From a checkpoint of a small transformer trained on Wikipedia.
Size: 10 layers, MLP 1024 squared ReLU, vocabulary 2879, 21.4M parameters.
Architecture: LayerNorm before each block, no biases in attention or MLP, untied embeddings.
Each number is 500 + 50 x the weight over its row's rms, rounded and kept within 0 to 999. Layers, rows and columns count from 0. Numbers have three digits each. The size before them is the row's rms in percent of the matrix's.

# layer 7 MLP down (transposed), 1024x256, rms 0.0746, rows 3-52, columns 64-127
100:456451544569536509481511499483508477432523586450493571502509507528571556414461435515511540444573489523476471394493488491556523461554594486509488491545508525504470419546563506520602458515534483
100:541461590499531468525496496456516486451434542519455552541487503555471454474527515501484519463474489514425553475514488459574482467451447541558504485470561474487529441554578466424540640516582513
106:538507469442518512548526586491482540471434488542494479555485493553533493443544512522479519504515437539505534664495504503457510509463542531507552447550414500453497436555511490435548523525434518
104:476449497463486420506553514558403561500610456454568491451462457478649509512441531468516469526510428508462425473530520518521502462531466390553544443620512460464511521527567475545529517532545593
102:519557472440486458482455491535493586558601385529527451479523604526366455502370404547482544549528501493500498474529494573582394509539472482554476546494451467490504487538529518558476534434466431
098:524514497509469493436522431508532487493490500497496501529619464550419572568528540486459530475513471514437603613588544482515522500395497469470557591544571467456512559476552528482570459503527393
106:512543503462453500358620513491483549475537571485509486557542496458566400555398518558501481549530488508433498544570550410583476476488540489553494482466587535545443527464456469453503494384482459
097:499535554476463497497479466318479466512441440521527505446530505543495437495521432460518522541527504467439471599423471431547545529441551493513510535483533518466502480562493496560655471457500506
096:535560450481431537503506593420604455586529468472513572635498563517424452504527480445482438528605514450498520532518422510509479543600432510497559523554483590508463450466478482483480482493499501
099:530537478536447468494468539447397583575447529405500431513406571473491448535532556523455590468487486578468474482550457458542426539539541544574478521557439503521474478490503485558443478496490468
094:423440518500581538455507557413481501458510542500561436474480500536469531465470398527503493450568490492552523530441422509450474469580503490497442471449479336481491452517489491561458441594452466
105:401417433523459464559519546471471624531598558531471469460512521454491498489465536454441505507522498456518540572552513465391505483402583530438523467471623554580481630518494468535517468454521439
099:462546453433450460474469497649518509480470514560476512505450421509445536403465449499541495519503540477434528517443552485491370514452522463513486520507471574513384511575498544570586510481480491
100:482462493492533539614534476512473507507563547489530487571436599471544457564442501466506526451475503579499505524539434566481474537550586492473537480411419481460599465550492440501507448460573598
103:483413484552466505537539604467579510504575540482475499438469517588563490634420487472506479578512544506465432504511489488455448469360506493530528473496455323399585481507479513538466429525523520
098:557543480497496563579443499530563573411536499527474451520404550479454442496508536419462488488460575536486487492510547506514430546508464545472581529543375527495491477442506469459409449452510476
101:504467473462520476605514484504561485472532524503521577470542465496507526379520569484559534424559496510527488445463493558458560490471527401433455522513490505506469431527577476451468427377417506
101:552445443528513429490481453430525464514603457544586485521483465548597498476516455402414486420576501545492531503507523497484499523476537466437547433488476542498455461482569460509480522409445432
088:519482463480504471469531446499515515489484463517500487547451457628555552478463430526527497439536535490503507448607603509432501468450439499457558477512536447425515336502443475474455596474554415
105:550500525454413498499478454529482513508409417506464473516572490466562506476518434641463516510514480487448532553500517432495475491493414481569538493510474474484460487347409436473476483545517527
103:438605481480486526461485437458497423572534450485493547500476562477470472547511433515493528517530509505455486523562463482519400420448413539528519484481608536406512523511433470544544484418465487
089:402411583480491442614532435466528553545546527547528563610496434474519553494444414478573471444461444501427507545504497413529526412462635450488487474537467540583605536511515500468485590427451581
096:471448408495500518519513501446550470527550545466513453557509575435584436530531504453544492488532564527490474478515490472476508520467529530495544498436510356450555558592529588435516445533522542
093:471478491485499510511476521498401525467473553572425461458471488605514402568483523426522501411483493469498589506546460587433493468453552511434483536542598477455504483536468530486505442493479470
093:569520481440488509632486596470431537499468483470570479477490382446522532450550468531533434465451456459508499529534471535572491486538427545475516482506460451546404447382534465517486569467466476
094:518424524461453429458538551543439529526562480493477442478419548493501450587526474540439482437571477414530532596466583473404474502408591497562444501531438455542574546508584537492552512495575519
102:443466379505495496435459434548582453475510513484434518547614535444532501542460537499547451528553465513580564438500532461430405527507549637472510547467432581529569539524569456469533522418539491
099:525466512542424555578442632517545454523457506515512499432503559372473472513515510474547521533434516536504497526490461512460470470582520569541484577509459534533598489578483562546412564437502503
103:464495637416492529487494591465527556523569559571472440493443515553453515505518449514608415544487515448520490540521448528452470565477521539535519430466638585506572339508582542470536494486523481
094:508522552461533542521437477462474495501550501577463459536479440545411483549460594526517551588450502537391447570540408512479458510570620477482502685504528447441492510439485517512519415464535576
095:428578547512506487484543477502479511469493564499505557489445461573566470525505537491503529443447540530532466447522572593492431447450528416544479504561481428477488516430557492541435455540535455
110:511437461520526464543521537489443451532626423554525407381536466444468498519504451473453515579499517455606447566444559432403574479542469503505442493553427464428516539471525489431448456545491470
103:472460547512476564444564549466508436585443416485521462528578513474564473575459513464540503497535471529477531456590470436528487441595408512457507501489473524520519464486567489533463568525540422
092:508592485491573495446429506538622556445541550525407491508594558538482433517455581500449451434511493554498428486440522550469473427517485516564414412568520455482535471516447496565507549527555431
099:544534523466478550455464491557526532483488554515421522481550421569434459466494414477506506539478482364420551498515533456448459558541475513514441493515549485502469480460430447502532503523529614
099:512528533462428446526459453521402462524560547522548513548564515496462468538513546508522428451508483586472458479476525469545496554456525469547437505538591530411438537424515431545449477524437569
098:511469550556436541485514437510535454550555566481518480512545390472512527455544446471533521517536452483510474489529480514467428453447455486517387508588524407456428371498714494560485412477512543
097:473494527524530456335481510491543461476464567414461523461459514508568535502498482417479553470478479438532547537490517585500504420457419420474638504522393532485493543554439560508593523546524489
094:469403524508481466536578466472448627465521452473550499508547468419531471545542385500461473464487542522533507527538520494485485579538561430608508507553437371526595572538500534550499426475505422
097:464515425462475516563568485448499551487493550536509527520474496497534453485493430523416624313470489561533515420501459476469433536491426512536579453576406402453518442517512501550472460557447448
094:509498497428471476535501562550529468531471514549586377447506607489558431401470551571537463538462430575439494497596418523501479541478457437424524558473538472459385537494646541428496518541510426
099:471596510424394482453556471488520494523493529510465421532402505509486389473508597437477519428470476463485506551475561544435471514520484491533469425427586492522481534513682557474534504513489493
099:435536482512500541460450525503476539523521478450475476568530387502421527453426464487500499488488515499354464494434552515433545577628538561476520464471521481378581476554488443498602417583563452
102:515419539480530406494556474475420513428470483467487459510494494538496449427411544420456471519495595501488483547521602477561449504505522501591497557518517470543460418485466439563510564470524534
102:521409505478519482482494405510501556570477512529411574504518439526576518554466460533505517519452436528481401505548473458514480522390548493597455535561400466482460564447474509452539526539479524
097:418426562525544554430546500524550554549527451519454531480538457534508465578555466475483497446635489525435510501517514546508437493517564416512461530478516521493463477495440478441515508479439569
103:550483473435505553562505483522465478447444510401456479493500426517528539574423489492547579507431423451607374528532627483567508480582502444505461524492469536449482473440524485547500485498428422
107:589500573463520473436540494479482477472501549546431489429508516578463431541577538395460448530472505583510414613538468465571540537522569512482540546479532489558453486372592504520467409449595627
113:486415464510486502459523557514488547500528498526461507480494493555584502489530416388480559412550490426430510497449430443527423495494525480514491570538493547529519506537519531426484443514461509
104:366494550498403336409559468552510513512542465578572479507500509471473535511415522534444530560489510456544575451461612445495502557469411511422492505505584526530501526617516465554519600502515565
# layer 7 MLP up, 1024x256, rms 0.0827, rows 4-53, columns 64-127
101:520388479524647431480474470486505534499517528530489542522483512383447517443488560482438541571415513447494385506413560542598570470516446635428546535508533548482579475469507468399569583497474473
109:515521504580528370540483561602460485565557489465544591510536495388363523549582391513571595589530489513523522499541448500582527431527514535490503564516476519432504506497475492515462566525558594
106:610561477412494442495464519565467417554529555488534544519442537521516425538512534508513526512459526553583507553463551504580525535566436557597516451511562513529482458542471514581503505522532486
098:468443434424596553550479423488543543562501603507555499485508527517411450505558489459581551506438604419487475534444500398554450492447579457430463436516555565509448539479518637427504406530542467
096:462518392569515478483477471569476336470536486483523469595539547517482622475497475581527438538546495547567561487518558544492536536519507547455474567528568556506465509489458502559520517516402434
113:527506487550506573451524516473590526506505560524460598429483513503575513462482533481454522467509453498497484501531499422529512511537477519534544507544559556442503526483491507459516566482428395
100:510472508427458594505494516476462446590487529463471544525481556443546493535480418450481528497542521481484486542463463481554590458531547527440507470500461531489449440467430574567501464403519493
092:512472458413484506450551486458549483481525478556450580530516484509543512519525432507584536505448539429434538542474470613534547389499530518472541475504499554505491478545468481568515585604384526
097:396477562468492456416512500445505567541462509379509532583438567510481534524524499364514468482476551463450464449510428510459528485568488594448531531386488526536471503451486504490484484463452504
096:443434594553509547495520478524485577457525532433485466532429567410384505431527549442543579555569422482601558477493472479506515443536535486510491512501506486475436514527437462483578523556474519
108:460446470562509495511458533474421574593521605491559527455483508470528511451472464515501613557491512472458544418518453496476485432504575560391513471487545521520494501527494416561612582445496471
100:503565523485536472526511457527419444464533503487545613438453512520457529668481504479465519447493590549525501530577533473477485410510511494599535489448525563489425588430482576530544469517381489
097:541498556448519421503435492406398586525482465484496516494526532470489540561569537498430493503512540442445510427618476467527591496527554577576498446456499456458491522390459567553470524550550440
107:430570551473587590391432554473454517495500458543528486544521519530546544506562377425471513488508598498432505437445448492442466499497535465422546521553569501487511431527516504567503465474432481
096:578464474403515557485574502458472507523408497524471522514420541476497471473526428445421496612475498383437481468542492461516479529572467542489478534506452574593455524512457496465489494567492414
096:461457522442564486492532533507465457521502446509446563544546487431411483480478420498518467442368579448428540554497421415470409459521473480520571482591492580445433496575497596511425446526460563
102:479550562483554439503530478497576484497484577481476473511444526565538528599545456434566663503533620487500529391514524520418450542563516480463459448519543516511354451467483515480559489444401548
089:533483507402523502433541475606437519536484540542510551585493518512528539494474534478415453579428471475463468460527505539616486512557542553535466491581592509521514486467375635522594489524529584
104:546571437550546449393511493450503574529434500524520556409499511445440540458536520535475493492439519554438454428463554534502512391515549554508537522502438578456457576423460480491492559448529520
102:557518551601526512434458458533449477425545602490518502466441452500455515506553499424478567571417541442546440404519418436563590534437533515509440440480517567521486445518417551440519403484515640
088:449572477544540478478454439478543441495529514528541459486500489502471425533521529473496553545488444409478484560588428474535453601606403556382465514545526511431445505449500427454456493504480484
095:485470462515517478496527575434493514521651508559514486609522555508489469571548413460478553497489479512591482509467607559470475545520528536524498526539553500457505582520453482539453606535477557
088:487434553502611531529485542453533442531588490532496519544473519526443522429509485498486454566405561473351420470511510536537608514561560501572507471524509517530562491501442535524482503498421529
092:471524501567545551502505442549515516523463443431529584497446457420497472546527497497603444593425439489503520384450466364517596491495484585539507454531502472554505472574491436528494538557401489
103:458481458454526532486457517487587466467485521512514510582496523449538602436484518509539512488419428477555527513471477471503519524536405446516480455500629538475444518503517481530472488577411463
099:482484566547516559454560495546503493525561500538542513556494490427481538487657474448469500568462479483439478421531517526500642392530509546511469463520578522495500482544482496543454498565543533
099:498448479523526533379538446451514558531528522634533483519539524443421504427461494510527454495436497498516455517508351437546483554502614473501578514487506524490481548526448477536439540550541479
102:523528561487593510445567550546495416487512528536457484533435529489492527440557493507579527508470445489498426470435482514502518532588427551549487495465584589537613486614439493543541597442459545
102:520524497457533451433536490496563494572503588573462532532530529524444505578489539414533440517435546476404472532461415501595503504572594482512576550535487533473516558450460582475484503518536555
092:504344433469489456442460397578544582512531463496481488457397460446475478544652446438598586437486583484573446520499465521535534485525593486442525471513473454489458544471497572520469470512455597
116:603481449601644523472558475561510394571511555580520496554493494477449424555447484463451521478467527398431500521581573543493606425488468479471501401470530567470472485503424540455509483544571500
110:464506508521540482535497448537467406472463540511585567478510513547446500436513529483460591431588521484540455521552454405450476410550466486554544590469586569483537516525420442455422493483537533
085:496469482522583501411423400369457491517481438573528587528418558527491527361537556434533503519580499449511513517456515479493521425554502371500509511509501548539472529525506520509434551495501463
096:530448497424616532419481522572509469513511560481446493419473535542520482460503446412453498554448430507532471500452575523472498408507458554499517567485551569535437499541481522532538518602415477
094:546521497591544407488424429575526598510566492480459623492492642496466433498550458519496504533403541407456448504531561392596485425598561434475474492557568517441392598536500501501493551478522511
088:529492502511516531396478420531523409537556469511407629438488457574472476442467519482559524552470502485492543530474515489475464434560549481454519502420477494443429458558572590551467446477419504
092:486524540493529457484491502474451565455512529508418556489490571516623518562470483417531549528404536494504444445526491489475516432527468485448489548518530550447485550520446547447537539483349560
093:483545617458500414481460541488496430458433415418512548496426580469506588511527571521566516657543568454520574552407508403528475399461581513475531458493566496563452518505491502435620467545378531
090:482454514394498435424568436450424565548502500569427519559477530500562456591517386470474492408527514513566453472480417498428485566654476581455497499587519501462421447456454529502490458572520498
096:480485511574532612499492486550480484509546469468498552471477530514564478505582573513626595447516571488575502488483523500451545477516504552467483546526513472432554481446492467587471455488522482
098:503549559458532441508534449479441501530491489452534504526439512523424490427509426445484492620474494447422518492471466577509518572592509508503426516401495571574506615545495444570613600579472490
099:555362521553589483478444463553489492549422511504554548543487487531442446441503467467491548599387584508503423452466518544544545484571624588450527565457507492476482541546439628495552550540397469
105:461528550583452503540472540489470475578563545413445477455497620530434553521424498403422556496467510457428468473555513518520491433509563526558443460525645494466510506465458515435572471464411474
107:568422562501549507514467531594561478686539506430412518540511485444484548514513495479445421468474533497576471486430458482550579489509495454505488457569499504476612477505483517521488473491431609
095:571497496499508575402457556407491514484452597505439492537508551460506469522555465468458456469546422384527534468441545552532499583520506513469504514449492589607491505438500534497518581471450411
099:471484472443555518463476428495531461480458559502519505496497422404668470601510532441545590410552522501494475482491451519556510456657525576523540400469485544416537454511464542478474604442412491
108:477485550413496468442484483529552493483565536482437492506472599499511486544612523460531520565460576540475468499523557526569411541540530466529461460587486527521496494461519491533534464498544520
126:650499447480555406470505546563521438509508508506544530477473516394514465535477503469573561591455473420511451571450509516631504511499502589445421517614562614489557514567449481528548533524486543
111:522476566538620423529536537438559625497632559526409511548439600456446545613602487438492471554473464547499559407517482518420472463595537525529449494480576522479408612510486475490492539446510485
105:524454522568493584442442569527492508571528507533418466509464506416534464636474538492478579551393509495441534434452509458432593494532500541431625546412524494458499500495461506532548491472522534